Weights of a small transformer language model.
Size: 14 layers, 8 heads of 32 (2 for keys and values), MLP 704 SwiGLU.
Architecture: rotary positions, no biases in attention or MLP, untied embeddings, normalized queries and keys.
Training: a variant of Muon for these matrices, 229M tokens, 6983 steps.
Each number is 50 + 10 x the weight over its row's rms, rounded and kept within 0 to 99. Layers, rows and columns count from 0. The size before them is the row's rms in percent of the matrix's.

# layer 9 attention output (transposed), 256x256, rms 0.333, rows 21-25,52-57,84-89,116-120, columns 0-255
093:53 50 49 44 70 62 40 56 49 49 47 36 47 51 67 46 50 64 40 40 43 47 57 57 39 42 55 68 50 41 62 43 38 26 50 58 50 48 57 60 34 45 65 57 50 48 65 48 65 37 36 57 31 51 43 57 69 47 38 43 57 50 39 70 33 40 41 46 45 63 53 49 35 44 43 56 43 38 41 53 62 65 23 67 47 54 55 46 44 55 36 54 43 50 40 42 41 44 55 46 56 73 46 58 44 39 73 53 54 69 50 61 26 66 52 61 63 47 50 47 40 54 49 54 48 68 42 34 55 53 43 46 47 57 59 53 65 49 43 31 51 35 42 48 47 54 55 50 62 56 49 36 65 51 38 47 55 47 37 53 44 54 62 38 32 72 38 37 55 45 52 36 53 64 50 79 52 62 51 50 65 39 48 58 48 66 50 35 51 54 38 40 56 66 52 56 45 57 58 44 61 39 42 49 47 44 42 46 60 69 45 46 32 64 40 35 40 51 50 65 42 52 65 48 48 46 56 47 46 43 46 56 48 46 55 34 50 73 66 41 65 51 45 40 47 49 40 28 44 50 46 59 57 39 54 49
092:53 41 45 55 65 58 52 63 50 19 44 53 47 39 45 47 53 32 52 64 54 58 59 47 62 61 59 60 50 56 53 45 46 60 50 48 75 57 73 77 40 40 57 45 40 62 54 58 53 63 32 44 35 50 58 47 63 46 28 57 57 37 48 54 57 58 47 52 29 51 58 48 64 55 54 50 55 48 72 58 47 47 43 34 51 59 50 44 61 53 30 41 41 66 41 62 53 48 55 53 39 28 55 68 38 51 29 44 44 53 41 55 45 44 46 47 64 61 52 42 28 36 50 49 43 48 34 46 37 50 60 36 46 50 60 67 39 55 60 48 48 41 33 42 44 65 59 49 47 64 62 39 36 46 59 50 47 36 46 65 63 73 69 46 49 44 42 46 57 57 39 60 42 47 50 53 46 41 45 30 68 44 32 54 41 45 44 36 47 65 48 50 62 59 42 54 61 38 45 44 63 42 39 46 51 55 47 35 44 46 33 51 48 53 51 39 28 48 58 55 52 44 36 23 43 54 48 55 49 56 45 39 54 60 51 59 57 54 49 69 52 49 51 46 27 44 51 32 54 55 53 48 56 51 40 42
094:51 51 48 72 38 52 52 44 66 39 38 49 48 31 44 50 58 49 42 46 45 58 51 44 38 46 54 48 45 65 48 54 67 52 47 61 62 56 75 59 59 53 39 49 67 52 59 49 59 69 48 41 36 55 29 59 71 41 54 45 31 49 65 35 50 66 49 48 49 59 42 51 28 49 40 54 47 44 62 49 51 56 43 33 36 47 52 31 50 68 37 49 45 58 61 68 36 53 47 59 35 56 43 33 64 42 41 49 57 64 51 46 53 62 36 66 57 71 33 52 72 50 59 51 55 48 72 37 52 44 63 53 54 47 36 62 45 51 48 51 54 55 63 55 47 47 58 44 63 50 50 52 34 47 53 52 43 41 66 56 68 72 41 49 53 45 43 42 57 45 46 42 66 41 61 31 33 49 35 46 45 39 49 58 41 46 49 72 60 64 59 54 38 69 36 61 60 69 66 40 23 50 48 45 39 53 42 42 41 46 44 47 60 51 47 57 47 55 48 54 53 52 51 45 54 42 38 52 41 54 42 42 41 56 56 30 60 48 46 64 61 49 45 43 60 66 38 49 69 46 37 50 60 46 57 34
095:59 60 32 43 46 43 35 40 63 53 41 34 60 37 58 56 59 44 48 51 62 44 41 50 64 61 53 59 58 42 34 45 56 26 54 46 46 50 50 46 33 58 47 37 40 59 41 36 61 45 44 44 42 39 59 39 44 40 60 51 61 75 52 55 54 40 60 53 51 70 68 48 40 61 53 51 47 57 59 46 66 52 43 49 52 64 56 60 46 41 50 51 48 48 51 65 38 41 65 36 63 61 51 76 50 41 59 56 37 61 52 68 42 25 37 43 53 35 50 48 36 43 35 37 31 45 54 50 37 57 25 45 46 50 73 56 68 43 56 60 70 70 59 71 45 51 54 64 49 59 49 47 57 53 46 40 38 50 57 69 48 58 66 58 60 45 47 52 51 54 48 55 51 59 50 50 56 41 53 38 38 67 54 44 50 41 48 11 61 48 30 58 63 25 46 51 54 48 58 42 53 56 43 54 51 68 48 67 57 51 56 38 52 43 66 48 48 35 46 34 54 57 59 47 60 49 51 52 50 62 48 43 43 54 47 51 57 51 56 48 56 42 60 44 35 50 42 48 47 64 60 62 46 57 64 51
090:35 47 38 36 46 41 48 62 30 50 41 54 61 40 43 45 49 42 50 37 62 52 50 62 62 48 68 30 62 69 51 64 37 64 45 48 52 64 57 42 47 43 31 50 44 44 62 51 65 60 55 45 53 40 42 52 57 33 63 53 52 56 56 41 45 37 62 53 45 60 51 61 48 50 35 40 55 50 68 60 31 50 47 33 37 58 41 52 58 45 49 53 52 38 42 53 30 48 60 58 74 39 50 49 48 34 42 49 39 31 27 54 43 42 46 45 66 61 52 46 50 46 53 51 62 44 48 55 65 29 42 43 40 61 39 61 76 39 53 46 33 28 43 50 77 42 36 52 45 59 54 39 67 43 47 45 54 38 53 62 51 52 47 32 52 56 59 45 52 51 55 45 49 59 45 47 49 36 41 48 59 37 62 67 57 38 42 60 37 42 61 47 52 45 33 44 46 61 63 39 53 50 54 56 55 49 39 53 56 55 50 33 33 50 31 35 53 33 63 35 69 40 59 29 53 44 47 57 45 46 50 58 43 55 51 45 49 59 65 47 45 46 46 52 54 44 37 52 43 68 53 65 63 47 68 39
102:44 47 58 62 43 47 46 47 39 40 63 64 54 52 41 51 63 53 47 29 66 49 62 46 37 46 44 45 47 60 52 36 50 52 52 47 48 73 46 38 68 67 42 58 53 63 52 53 65 52 40 38 29 54 65 45 44 49 40 42 50 37 49 44 48 44 55 51 67 42 62 64 49 51 47 60 52 34 57 50 61 47 61 49 40 46 38 48 36 52 45 41 62 48 45 47 47 45 61 55 59 39 54 42 43 59 62 40 56 44 65 66 56 57 55 61 65 42 55 58 55 53 57 80 54 68 53 60 42 62 38 49 64 62 50 64 70 61 63 59 70 34 70 46 37 36 59 68 54 54 56 41 48 45 43 33 43 52 39 63 47 51 47 52 42 48 55 70 48 36 57 57 53 49 63 41 50 50 27 62 38 37 39 43 57 35 52 54 41 62 44 44 46 51 32 35 71 53 42 45 50 40 60 32 42 45 46 60 37 48 51 55 61 38 41 40 48 45 46 53 75 53 62 25 49 50 45 39 33 54 43 64 57 36 58 53 55 59 53 47 44 46 58 37 56 60 54 64 24 53 39 57 48 56 68 49
110:47 54 42 69 50 62 52 40 51 42 53 57 53 56 51 55 53 65 56 55 42 56 53 52 60 43 47 46 40 49 35 42 40 70 58 48 54 48 64 52 65 37 38 32 62 43 53 58 44 49 54 68 64 53 60 37 33 49 55 41 43 50 58 42 46 55 42 49 55 49 39 41 47 35 72 55 62 47 57 47 41 42 54 50 62 40 47 37 53 59 51 47 43 77 53 61 66 55 31 55 32 28 78 38 73 53 41 40 46 45 67 48 55 48 37 48 59 59 55 49 60 50 56 54 55 22 53 55 53 48 43 40 76 53 59 50 52 24 40 49 48 69 56 39 44 43 40 64 64 60 52 46 27 51 65 54 54 59 56 57 51 64 45 56 64 41 50 71 58 61 49 62 52 44 64 45 40 60 43 53 42 45 34 54 40 39 52 44 53 49 59 62 50 55 69 54 54 35 62 61 40 41 57 47 46 64 37 53 42 43 58 71 64 39 60 72 66 46 46 32 55 40 54 64 42 64 44 43 39 61 56 41 63 53 58 52 43 47 44 49 48 62 41 60 63 59 51 35 59 57 54 50 59 53 47 46
117:44 53 62 47 51 49 51 50 54 44 70 56 40 48 73 67 57 60 52 46 44 56 51 60 46 39 53 36 44 50 51 61 40 55 28 37 63 50 59 40 52 42 46 41 67 55 51 41 44 37 63 64 56 44 48 33 40 61 46 38 42 58 52 63 54 38 52 54 41 59 43 31 40 60 61 57 54 63 55 37 49 88 52 18 47 38 55 53 46 55 66 52 55 51 57 53 51 62 52 51 61 65 76 44 52 47 63 52 67 44 68 36 74 39 39 45 48 53 49 40 55 65 45 48 61 45 49 36 47 48 48 50 50 47 56 49 46 51 42 35 37 48 69 45 50 32 56 35 58 43 38 68 59 43 60 80 52 49 47 59 52 40 55 44 46 47 40 57 47 67 72 40 54 40 51 36 55 45 72 61 59 63 37 23 42 50 40 62 57 49 51 49 43 41 50 55 40 58 43 65 49 53 57 37 52 59 49 59 54 64 45 47 52 51 47 63 55 67 47 53 50 44 51 63 61 34 58 49 61 47 42 52 65 63 56 56 52 53 54 49 40 51 45 49 43 57 38 74 50 54 47 47 41 57 40 43
116:28 45 50 46 65 46 59 41 45 45 66 52 40 54 41 51 40 41 39 59 61 48 32 54 50 38 43 37 45 45 39 40 54 50 56 34 49 53 44 47 37 48 56 58 64 36 40 40 51 30 46 47 55 58 54 61 44 44 27 58 50 52 45 52 45 29 51 56 58 60 56 65 60 72 59 36 41 56 52 59 51 61 67 72 47 47 55 55 57 48 47 65 52 38 48 43 60 54 39 40 41 53 69 47 46 55 51 41 39 48 43 44 54 56 56 44 56 43 65 60 43 67 63 20 33 37 37 65 48 40 28 56 49 36 52 44 48 45 40 42 33 67 46 45 49 47 23 67 42 35 50 44 72 35 46 64 61 55 50 39 36 42 48 45 52 65 53 61 44 33 72 55 50 54 43 62 63 49 60 69 42 54 50 48 60 62 54 53 57 14 56 59 48 46 51 43 39 56 48 62 59 59 60 55 53 52 61 41 56 47 58 49 59 51 55 47 52 58 58 44 59 41 41 52 73 49 63 47 58 56 54 38 65 51 56 41 46 51 45 37 43 58 46 31 43 47 66 46 40 45 51 35 49 52 40 56
124:54 45 54 67 52 59 56 56 45 36 54 66 46 49 76 29 50 51 60 54 55 69 34 44 52 50 63 40 53 66 61 60 42 50 45 59 75 66 50 64 50 49 59 47 48 55 55 69 58 47 45 47 45 54 56 44 43 57 49 45 50 36 64 42 44 53 43 46 47 37 35 61 59 31 38 55 42 48 38 46 50 57 33 50 44 80 62 51 56 58 49 68 54 50 43 54 43 53 47 67 52 48 53 35 52 40 57 46 43 65 55 23 47 43 47 44 42 64 68 50 42 36 42 39 55 59 36 39 63 41 38 45 77 49 36 43 25 43 49 32 38 52 41 54 55 46 38 45 47 42 54 52 45 57 48 38 56 39 48 17 43 57 24 39 44 45 55 59 48 42 43 54 62 64 51 35 34 55 42 45 54 50 50 55 67 49 42 53 45 44 68 38 34 63 46 59 29 66 60 41 42 37 46 46 49 39 60 51 44 44 55 39 53 39 47 47 36 48 39 59 46 36 45 59 41 58 46 61 57 65 37 59 50 32 44 48 52 49 38 49 53 63 42 55 56 51 65 50 55 52 60 47 50 59 38 52
107:57 57 61 54 59 54 51 54 68 60 43 50 29 50 44 68 66 58 62 61 29 42 63 45 39 46 51 32 47 41 55 48 45 53 40 46 46 43 44 48 59 49 66 47 71 46 56 47 38 39 58 57 52 46 59 33 51 73 46 53 44 57 49 40 44 58 46 58 63 47 74 50 49 55 68 50 40 52 49 46 47 62 68 29 45 34 70 52 52 58 51 53 46 50 53 63 60 47 33 39 36 59 43 40 59 66 73 45 58 46 67 75 64 49 50 51 47 35 48 65 51 65 62 49 47 30 52 62 52 69 51 54 48 37 56 51 31 63 52 58 41 47 48 50 47 68 52 55 62 53 31 56 44 63 56 49 46 44 56 58 58 53 62 61 58 37 61 39 42 49 58 67 45 45 57 56 40 57 40 45 41 51 32 36 45 30 46 31 56 56 61 58 47 54 84 58 46 65 47 59 60 44 63 56 50 56 54 41 46 48 43 64 61 64 53 40 63 63 44 46 46 39 52 60 47 65 48 60 62 55 59 40 39 55 44 49 44 36 53 52 54 47 51 58 40 61 46 43 50 45 57 40 62 38 29 61
098:41 44 53 54 61 72 53 44 75 54 51 36 54 65 63 66 40 49 45 50 37 41 41 45 59 55 43 61 62 55 57 56 65 47 65 53 51 42 75 57 50 47 75 62 51 43 46 51 43 44 60 57 58 56 38 59 58 57 54 37 56 59 46 42 42 57 54 51 53 40 40 55 47 43 56 55 67 46 41 51 38 50 49 52 51 54 47 46 40 57 40 63 59 36 43 61 59 39 41 49 31 55 31 52 66 34 43 51 56 40 43 37 42 61 46 56 41 50 52 29 42 42 40 47 60 36 44 61 54 47 69 60 60 71 48 62 50 63 57 22 44 68 58 41 55 43 49 48 42 74 39 56 44 67 35 60 45 53 59 37 32 44 57 65 44 49 35 55 55 38 46 40 44 42 49 46 49 41 66 48 48 43 56 66 39 41 41 49 72 52 60 32 42 40 45 47 57 50 67 38 65 34 28 65 62 74 54 32 81 64 48 55 42 39 48 51 44 47 43 48 63 48 55 52 37 51 57 37 63 54 46 60 42 39 51 59 43 54 40 56 42 46 53 49 40 58 43 58 42 51 49 56 52 52 44 57
099:45 47 56 54 29 41 64 43 39 59 53 44 50 45 40 53 45 40 43 59 67 59 48 46 44 49 62 65 65 78 58 53 47 56 48 42 53 61 45 45 43 50 39 49 35 49 46 42 47 71 69 41 60 57 51 50 42 52 47 59 55 55 56 75 70 43 55 49 54 28 69 57 51 49 45 39 40 55 71 47 43 51 66 36 47 54 54 36 69 51 49 33 64 48 33 50 51 78 46 35 34 33 48 59 50 48 51 43 65 56 39 36 72 46 55 51 41 46 48 60 53 57 46 52 47 44 41 50 48 42 50 63 62 73 50 38 30 52 57 60 45 55 55 60 46 63 47 37 40 41 39 42 59 54 45 51 53 63 52 63 54 58 40 65 45 57 93 70 52 34 48 58 50 56 53 48 48 43 36 52 63 48 58 44 58 45 52 54 57 47 43 41 52 53 45 40 54 52 46 39 34 67 69 57 46 56 58 57 51 45 54 41 42 34 37 58 46 38 46 59 48 38 59 50 60 50 49 46 39 56 67 67 38 54 58 55 51 58 45 55 31 53 43 56 44 53 64 36 52 40 56 61 49 69 63 49
100:58 48 36 46 42 63 55 68 38 62 40 56 51 60 58 38 47 38 35 52 39 42 61 41 60 62 36 39 60 49 58 40 43 55 61 54 39 50 32 40 38 51 47 45 41 52 39 56 46 64 39 50 55 47 57 43 64 39 67 47 49 39 73 28 49 59 66 53 52 46 59 59 37 39 39 42 52 51 33 50 59 35 65 74 49 50 64 39 40 55 50 61 35 52 45 49 56 37 56 63 57 65 48 35 45 47 41 64 33 45 46 60 41 60 45 55 52 47 56 47 41 46 59 55 51 44 60 59 50 48 48 53 43 55 51 51 69 48 49 63 51 50 50 58 65 64 50 47 59 45 54 58 58 48 65 40 50 63 50 35 59 47 46 56 48 60 49 60 17 49 37 54 54 44 25 60 35 56 18 54 53 60 61 55 71 69 42 57 28 55 52 36 31 53 51 43 49 48 61 43 54 58 42 52 47 28 51 33 53 53 63 63 62 52 59 55 58 66 43 52 49 55 49 49 61 60 50 74 49 54 62 54 70 42 42 43 32 61 59 41 50 48 57 56 69 49 43 47 52 59 65 51 41 42 60 48
096:56 60 61 50 39 56 33 59 43 53 42 46 58 64 53 32 56 55 64 55 37 48 49 55 48 57 56 67 52 68 57 65 37 40 45 38 65 44 31 58 54 50 56 54 38 54 50 58 50 42 44 59 48 46 67 57 45 44 58 53 46 43 46 69 53 49 55 50 55 37 48 39 56 56 71 55 51 47 50 48 46 49 39 44 67 62 50 55 44 27 49 48 65 41 44 63 42 56 29 54 68 46 52 55 56 48 56 52 62 62 48 42 45 29 63 48 44 53 56 41 19 49 22 54 60 56 49 38 41 52 48 61 60 53 45 30 48 39 51 62 64 50 33 46 62 51 65 47 45 50 57 49 75 55 53 40 62 56 49 59 60 48 51 62 50 36 51 48 58 83 50 38 33 64 51 46 46 22 35 63 43 58 50 52 38 59 40 39 41 63 53 61 55 63 61 56 57 52 33 65 61 40 62 49 37 35 57 46 53 59 43 58 44 34 53 55 48 33 51 49 30 62 54 56 30 50 53 53 48 38 68 64 44 40 54 62 46 52 59 51 58 46 68 64 56 45 37 58 45 59 41 57 50 63 51 57
094:37 48 54 34 54 60 38 36 50 46 45 45 54 60 38 50 55 53 57 48 40 31 65 59 55 59 51 51 68 55 41 43 50 43 45 55 33 40 44 33 43 52 55 47 47 62 44 41 38 61 66 52 63 28 50 66 53 49 24 47 62 46 45 48 51 60 59 58 58 52 36 44 45 71 56 62 53 45 46 50 51 36 57 62 45 48 40 49 46 53 55 38 67 51 67 26 47 56 47 47 35 60 52 56 60 56 37 55 43 25 63 58 60 77 77 57 43 47 34 50 39 46 46 51 52 37 45 51 41 67 43 50 63 30 59 33 45 63 50 63 48 51 61 22 48 56 52 34 49 52 53 53 49 56 66 61 57 52 36 37 49 55 55 50 45 46 57 48 46 38 66 43 54 39 52 55 60 58 49 55 46 46 55 49 36 48 56 42 39 38 37 55 34 45 54 60 65 31 50 57 63 52 51 52 29 42 60 44 57 49 59 59 68 70 51 58 40 56 49 41 28 47 40 40 59 37 54 39 55 46 44 40 50 42 53 60 47 36 63 33 60 52 47 55 48 66 35 66 60 40 35 61 54 39 48 64
098:63 39 46 24 60 53 74 54 40 43 51 62 51 49 46 51 48 56 38 64 45 52 42 42 38 50 25 66 54 48 51 54 46 47 63 54 60 20 47 48 54 49 54 67 55 30 68 53 66 49 59 45 39 53 53 43 35 38 65 37 57 52 61 46 50 59 58 41 38 59 47 45 54 53 56 57 38 47 41 66 53 46 39 46 44 36 42 34 32 55 46 54 43 36 68 48 53 44 39 35 38 53 50 43 45 60 48 47 36 61 35 37 42 50 52 47 43 54 43 43 73 55 51 54 63 66 62 46 59 65 48 29 56 52 58 50 70 60 58 50 53 47 53 59 45 45 54 34 52 53 51 56 56 32 57 55 69 49 39 51 63 59 74 52 49 71 49 65 74 56 60 55 59 52 50 54 53 42 36 52 50 69 36 44 52 67 48 53 46 52 38 49 49 50 34 45 37 45 49 65 35 64 46 49 50 46 59 35 26 49 53 44 65 59 47 69 32 61 64 48 37 77 61 65 55 53 55 55 45 47 44 61 48 41 52 58 32 56 33 47 43 41 54 50 59 54 59 50 54 52 51 50 47 45 54 45
101:55 57 47 60 40 47 51 40 47 40 46 50 45 43 56 37 45 40 60 67 70 50 47 57 69 58 54 60 61 44 46 48 49 60 34 48 47 53 40 57 42 35 48 48 37 49 53 34 45 43 53 43 65 47 41 47 58 57 42 47 44 52 52 59 57 47 44 35 52 40 46 40 66 53 55 48 44 57 40 37 65 56 47 49 57 48 52 47 45 34 37 54 35 53 51 35 42 39 49 42 82 48 54 55 50 49 45 78 42 40 35 69 47 63 53 30 45 57 52 56 46 61 45 46 56 55 44 42 53 57 42 47 49 51 56 43 26 65 36 72 54 45 47 56 60 61 46 60 49 40 47 58 52 62 75 52 52 47 43 49 67 51 46 35 45 36 60 55 39 69 68 42 56 50 47 54 51 46 52 44 68 46 37 46 36 35 72 47 51 60 56 53 49 44 60 49 48 53 23 47 62 56 49 56 67 51 51 53 64 49 43 33 73 60 71 49 47 56 42 43 43 33 58 49 62 71 47 64 55 57 18 63 35 72 52 52 45 39 65 47 54 41 68 56 52 42 38 42 55 63 57 61 51 36 58 43
102:62 37 50 45 49 40 68 58 59 57 56 56 48 43 52 47 45 48 57 58 38 31 44 51 52 59 42 65 63 56 34 48 69 53 49 44 64 39 52 67 56 59 48 57 58 71 54 41 51 44 42 37 67 53 48 55 59 52 46 47 46 51 42 27 59 54 61 44 50 51 39 33 49 46 39 61 66 51 37 64 55 41 40 45 45 58 53 51 49 41 63 78 39 50 62 50 68 53 77 52 55 68 40 46 47 53 66 66 57 52 48 43 66 57 37 60 30 53 55 45 36 50 45 55 45 31 59 83 52 44 30 61 39 35 55 50 43 69 58 48 64 54 64 45 69 57 62 41 46 53 51 60 71 60 55 54 53 47 53 40 56 38 34 64 46 35 33 50 49 58 39 53 49 48 44 42 50 40 61 55 48 56 51 45 41 63 46 46 48 39 51 57 48 67 42 41 53 48 45 60 65 52 40 52 58 39 52 60 48 52 51 56 41 72 49 42 30 38 42 38 43 53 40 47 50 51 52 55 56 51 42 41 52 64 40 44 51 17 42 36 48 47 64 41 47 41 51 75 44 51 37 50 52 57 51 33
099:55 53 46 45 64 61 49 39 48 63 46 50 45 45 51 57 60 66 55 63 60 67 38 55 23 48 42 60 46 53 46 45 73 40 56 69 51 42 43 38 41 61 51 53 54 47 66 52 67 58 50 48 47 43 57 40 52 49 52 32 62 51 58 60 65 51 43 40 52 58 42 52 45 34 62 57 40 46 37 32 39 53 39 67 46 55 48 64 42 53 40 41 66 50 44 42 57 55 47 28 37 53 43 49 60 47 49 43 49 46 37 62 50 53 66 53 36 66 54 60 76 43 35 54 50 64 54 53 46 63 25 59 50 48 40 54 55 54 31 73 54 43 60 63 70 51 44 51 49 57 43 54 61 55 40 44 49 52 49 72 30 44 51 54 55 62 72 37 75 51 44 68 47 61 53 50 49 43 61 50 51 48 62 57 50 50 50 44 44 42 56 41 49 68 35 55 54 55 38 42 40 47 63 66 53 53 64 70 44 49 72 51 49 44 53 35 44 27 53 50 63 42 62 57 48 53 49 48 65 51 55 47 42 53 43 50 56 56 49 48 49 35 62 48 51 50 71 69 33 46 45 50 53 58 78 62
094:53 59 51 44 53 48 56 44 48 55 57 51 66 44 45 61 51 56 44 43 44 51 64 53 70 70 42 55 61 36 64 43 43 55 56 57 38 56 44 36 43 43 52 44 60 40 44 48 39 66 36 60 75 29 39 48 62 50 58 33 52 55 60 44 67 48 52 43 49 33 50 46 39 28 50 53 57 40 43 37 50 54 54 57 42 52 69 39 48 52 50 49 53 56 40 45 46 53 58 60 56 53 35 49 40 63 42 58 54 40 49 55 49 47 57 55 51 35 57 40 51 33 63 67 61 65 26 59 54 45 40 48 32 59 57 53 45 66 63 53 42 48 39 39 49 55 43 49 49 81 47 29 46 63 45 54 58 52 48 58 46 45 54 53 44 69 58 53 42 57 54 63 37 48 41 62 47 52 62 22 72 41 52 39 58 37 55 39 52 63 41 25 63 38 42 47 43 44 48 32 58 59 60 51 59 60 40 49 58 63 70 68 35 49 52 51 65 45 62 72 45 37 56 38 42 63 49 53 36 48 30 30 46 59 63 66 60 48 56 54 50 39 48 64 54 47 49 28 54 52 48 45 38 41 49 45
095:48 47 54 31 61 45 47 60 55 69 59 49 50 43 41 50 67 58 43 52 53 51 50 57 34 37 45 57 46 45 57 29 51 64 45 45 40 61 53 39 59 58 64 63 51 38 50 61 48 63 42 47 62 75 41 57 51 46 62 62 51 40 55 43 53 69 41 55 44 45 62 44 47 46 40 45 69 48 50 51 40 62 48 36 68 35 43 47 52 63 50 54 54 40 51 43 59 63 44 55 67 45 33 37 50 53 51 60 57 57 42 59 50 37 51 59 53 63 44 48 70 63 53 72 54 59 53 66 58 46 64 56 24 65 42 55 55 56 47 44 47 47 38 53 45 62 53 52 40 57 46 49 41 50 40 48 50 50 70 76 50 41 72 60 51 54 42 42 52 59 51 19 25 42 55 46 42 44 51 64 74 52 58 35 50 53 62 56 45 56 56 46 67 51 58 37 46 52 43 48 43 56 63 53 69 54 40 44 65 45 42 54 53 51 44 27 54 61 41 50 71 61 61 60 47 54 30 52 47 35 62 47 63 58 55 45 54 68 49 67 39 48 33 49 69 38 55 52 47 29 48 54 52 60 52 35
# layer 9 attention value, 64x256, rms 0.0811, rows 21-25, columns 0-255
106:39 65 37 47 59 60 39 59 67 55 51 68 46 33 49 50 41 41 48 44 51 45 43 40 45 57 49 32 47 40 41 62 51 55 43 56 42 63 35 48 63 48 60 44 49 62 31 48 43 48 48 48 41 32 47 46 53 53 50 52 62 45 57 44 49 50 71 39 50 52 29 58 39 55 27 48 54 55 54 59 44 50 57 45 47 64 27 79 34 53 52 64 49 39 51 59 51 49 39 59 49 64 41 41 54 54 52 34 52 47 29 51 43 40 34 43 53 38 60 51 54 57 41 62 57 76 28 54 54 51 35 64 20 40 60 42 61 77 48 57 50 40 56 44 50 44 48 65 41 41 49 44 53 51 46 58 51 39 54 42 54 44 41 53 66 63 54 49 51 43 44 50 62 41 44 57 38 48 66 52 52 79 52 53 48 66 50 49 58 68 55 40 56 44 32 46 73 61 54 45 47 59 35 63 52 40 33 54 59 44 42 58 55 57 61 35 57 45 41 51 46 40 43 34 63 32 51 62 64 50 41 65 43 51 42 52 58 48 64 71 58 49 66 36 51 48 45 48 54 64 46 58 43 57 52 59
107:50 53 55 47 54 38 32 42 51 70 66 36 36 41 41 43 48 41 47 38 46 41 46 30 61 58 45 43 56 51 52 68 49 51 54 53 43 47 63 64 53 55 45 57 59 46 64 43 44 45 59 47 36 31 43 61 69 48 50 46 40 50 36 41 40 63 46 36 50 37 75 63 57 45 52 48 32 45 50 44 69 33 53 61 60 67 55 39 59 55 45 59 51 34 45 60 53 25 59 52 60 40 31 64 51 45 65 53 63 34 52 50 57 53 58 37 44 49 54 49 70 50 36 51 47 65 70 50 72 41 57 40 48 47 68 52 50 53 54 54 67 55 52 34 31 37 44 59 55 43 52 51 59 70 35 40 66 49 49 43 61 48 62 50 57 46 45 43 56 54 61 57 54 51 51 50 44 65 71 47 51 41 45 66 67 39 50 62 70 48 64 42 64 62 61 40 53 56 54 54 55 43 41 54 37 55 44 66 48 49 57 56 39 25 42 51 58 38 39 36 32 41 54 52 58 52 51 34 38 51 66 51 39 34 31 48 55 52 42 49 52 44 47 38 50 49 47 43 45 71 45 29 45 54 57 45
103:67 62 49 46 60 44 59 59 52 57 82 54 48 55 59 57 61 66 52 48 57 44 64 53 53 51 67 42 56 49 57 52 38 56 43 54 50 37 51 58 55 61 51 51 42 60 53 48 41 27 56 54 48 52 41 43 53 54 41 39 56 42 36 51 30 32 49 50 45 49 59 54 70 61 53 77 51 54 38 40 64 34 48 30 42 49 42 51 32 46 69 53 63 52 40 54 61 30 67 54 47 54 66 52 40 58 51 61 49 59 70 33 28 46 69 41 27 45 49 66 64 46 39 48 36 55 36 41 45 63 57 33 52 53 71 65 64 59 68 44 58 47 43 59 53 46 66 47 66 50 42 29 37 57 49 33 53 54 42 53 45 46 52 63 51 48 46 67 46 41 47 53 48 45 41 58 54 50 39 64 57 43 43 47 42 47 46 46 38 39 65 59 59 32 44 56 40 35 50 65 53 49 37 58 67 44 28 53 64 55 55 40 49 48 37 45 60 38 52 49 67 44 47 53 54 60 51 60 50 45 50 57 68 56 51 51 55 57 39 51 51 32 48 69 49 51 47 45 59 63 53 35 33 43 59 50
108:41 54 38 48 60 52 60 53 41 45 48 29 41 50 42 60 34 55 61 49 60 51 51 70 50 54 46 44 46 36 53 56 50 59 48 59 54 53 50 47 46 28 57 50 48 75 47 60 54 61 55 50 47 57 50 57 62 42 57 50 44 66 30 50 61 54 40 55 50 68 63 45 43 56 55 54 42 80 50 37 46 41 63 61 51 43 30 49 45 39 56 41 52 41 43 59 57 64 49 56 43 54 43 36 63 28 47 39 71 38 37 53 77 41 45 48 46 39 49 61 52 40 72 57 59 53 63 52 43 52 46 45 45 47 61 60 33 50 59 52 44 53 44 36 58 42 58 52 51 65 63 61 44 69 40 49 37 41 68 35 51 42 48 31 57 56 44 54 49 53 36 53 54 20 67 77 48 59 53 57 65 52 53 44 58 60 73 47 45 63 51 48 50 46 65 44 54 48 30 53 46 41 48 44 60 37 46 45 61 62 53 53 62 60 61 41 63 55 52 53 44 50 53 55 58 59 57 53 44 36 41 56 63 52 48 37 52 31 46 34 33 51 57 78 51 36 59 49 40 40 47 53 52 61 73 53
105:48 73 50 63 43 63 48 46 49 51 45 51 64 42 63 53 47 41 50 33 47 56 35 57 74 42 50 49 46 63 57 63 56 48 60 39 45 42 72 46 45 42 52 45 48 54 40 47 39 56 46 34 54 38 58 53 47 55 36 55 45 50 51 70 56 58 51 40 38 34 44 54 77 62 49 49 48 35 32 40 62 37 83 67 61 63 59 59 59 53 63 60 60 47 42 53 41 64 49 46 50 52 49 38 47 47 40 48 55 75 42 52 60 27 48 52 53 62 55 54 62 29 41 34 56 68 30 47 41 51 42 39 43 52 21 54 60 55 43 45 50 44 48 35 29 50 42 54 58 48 51 58 37 59 58 57 51 47 39 48 62 54 49 59 47 48 38 48 59 36 42 58 41 52 36 43 53 39 63 59 51 49 45 43 49 69 58 50 63 53 54 45 51 60 56 56 63 46 45 48 41 62 35 39 46 47 30 53 53 36 47 46 45 35 51 39 62 51 46 37 39 32 28 45 35 62 46 41 50 37 42 64 51 44 42 56 55 50 42 62 49 50 49 44 52 46 52 64 54 56 54 44 39 75 70 46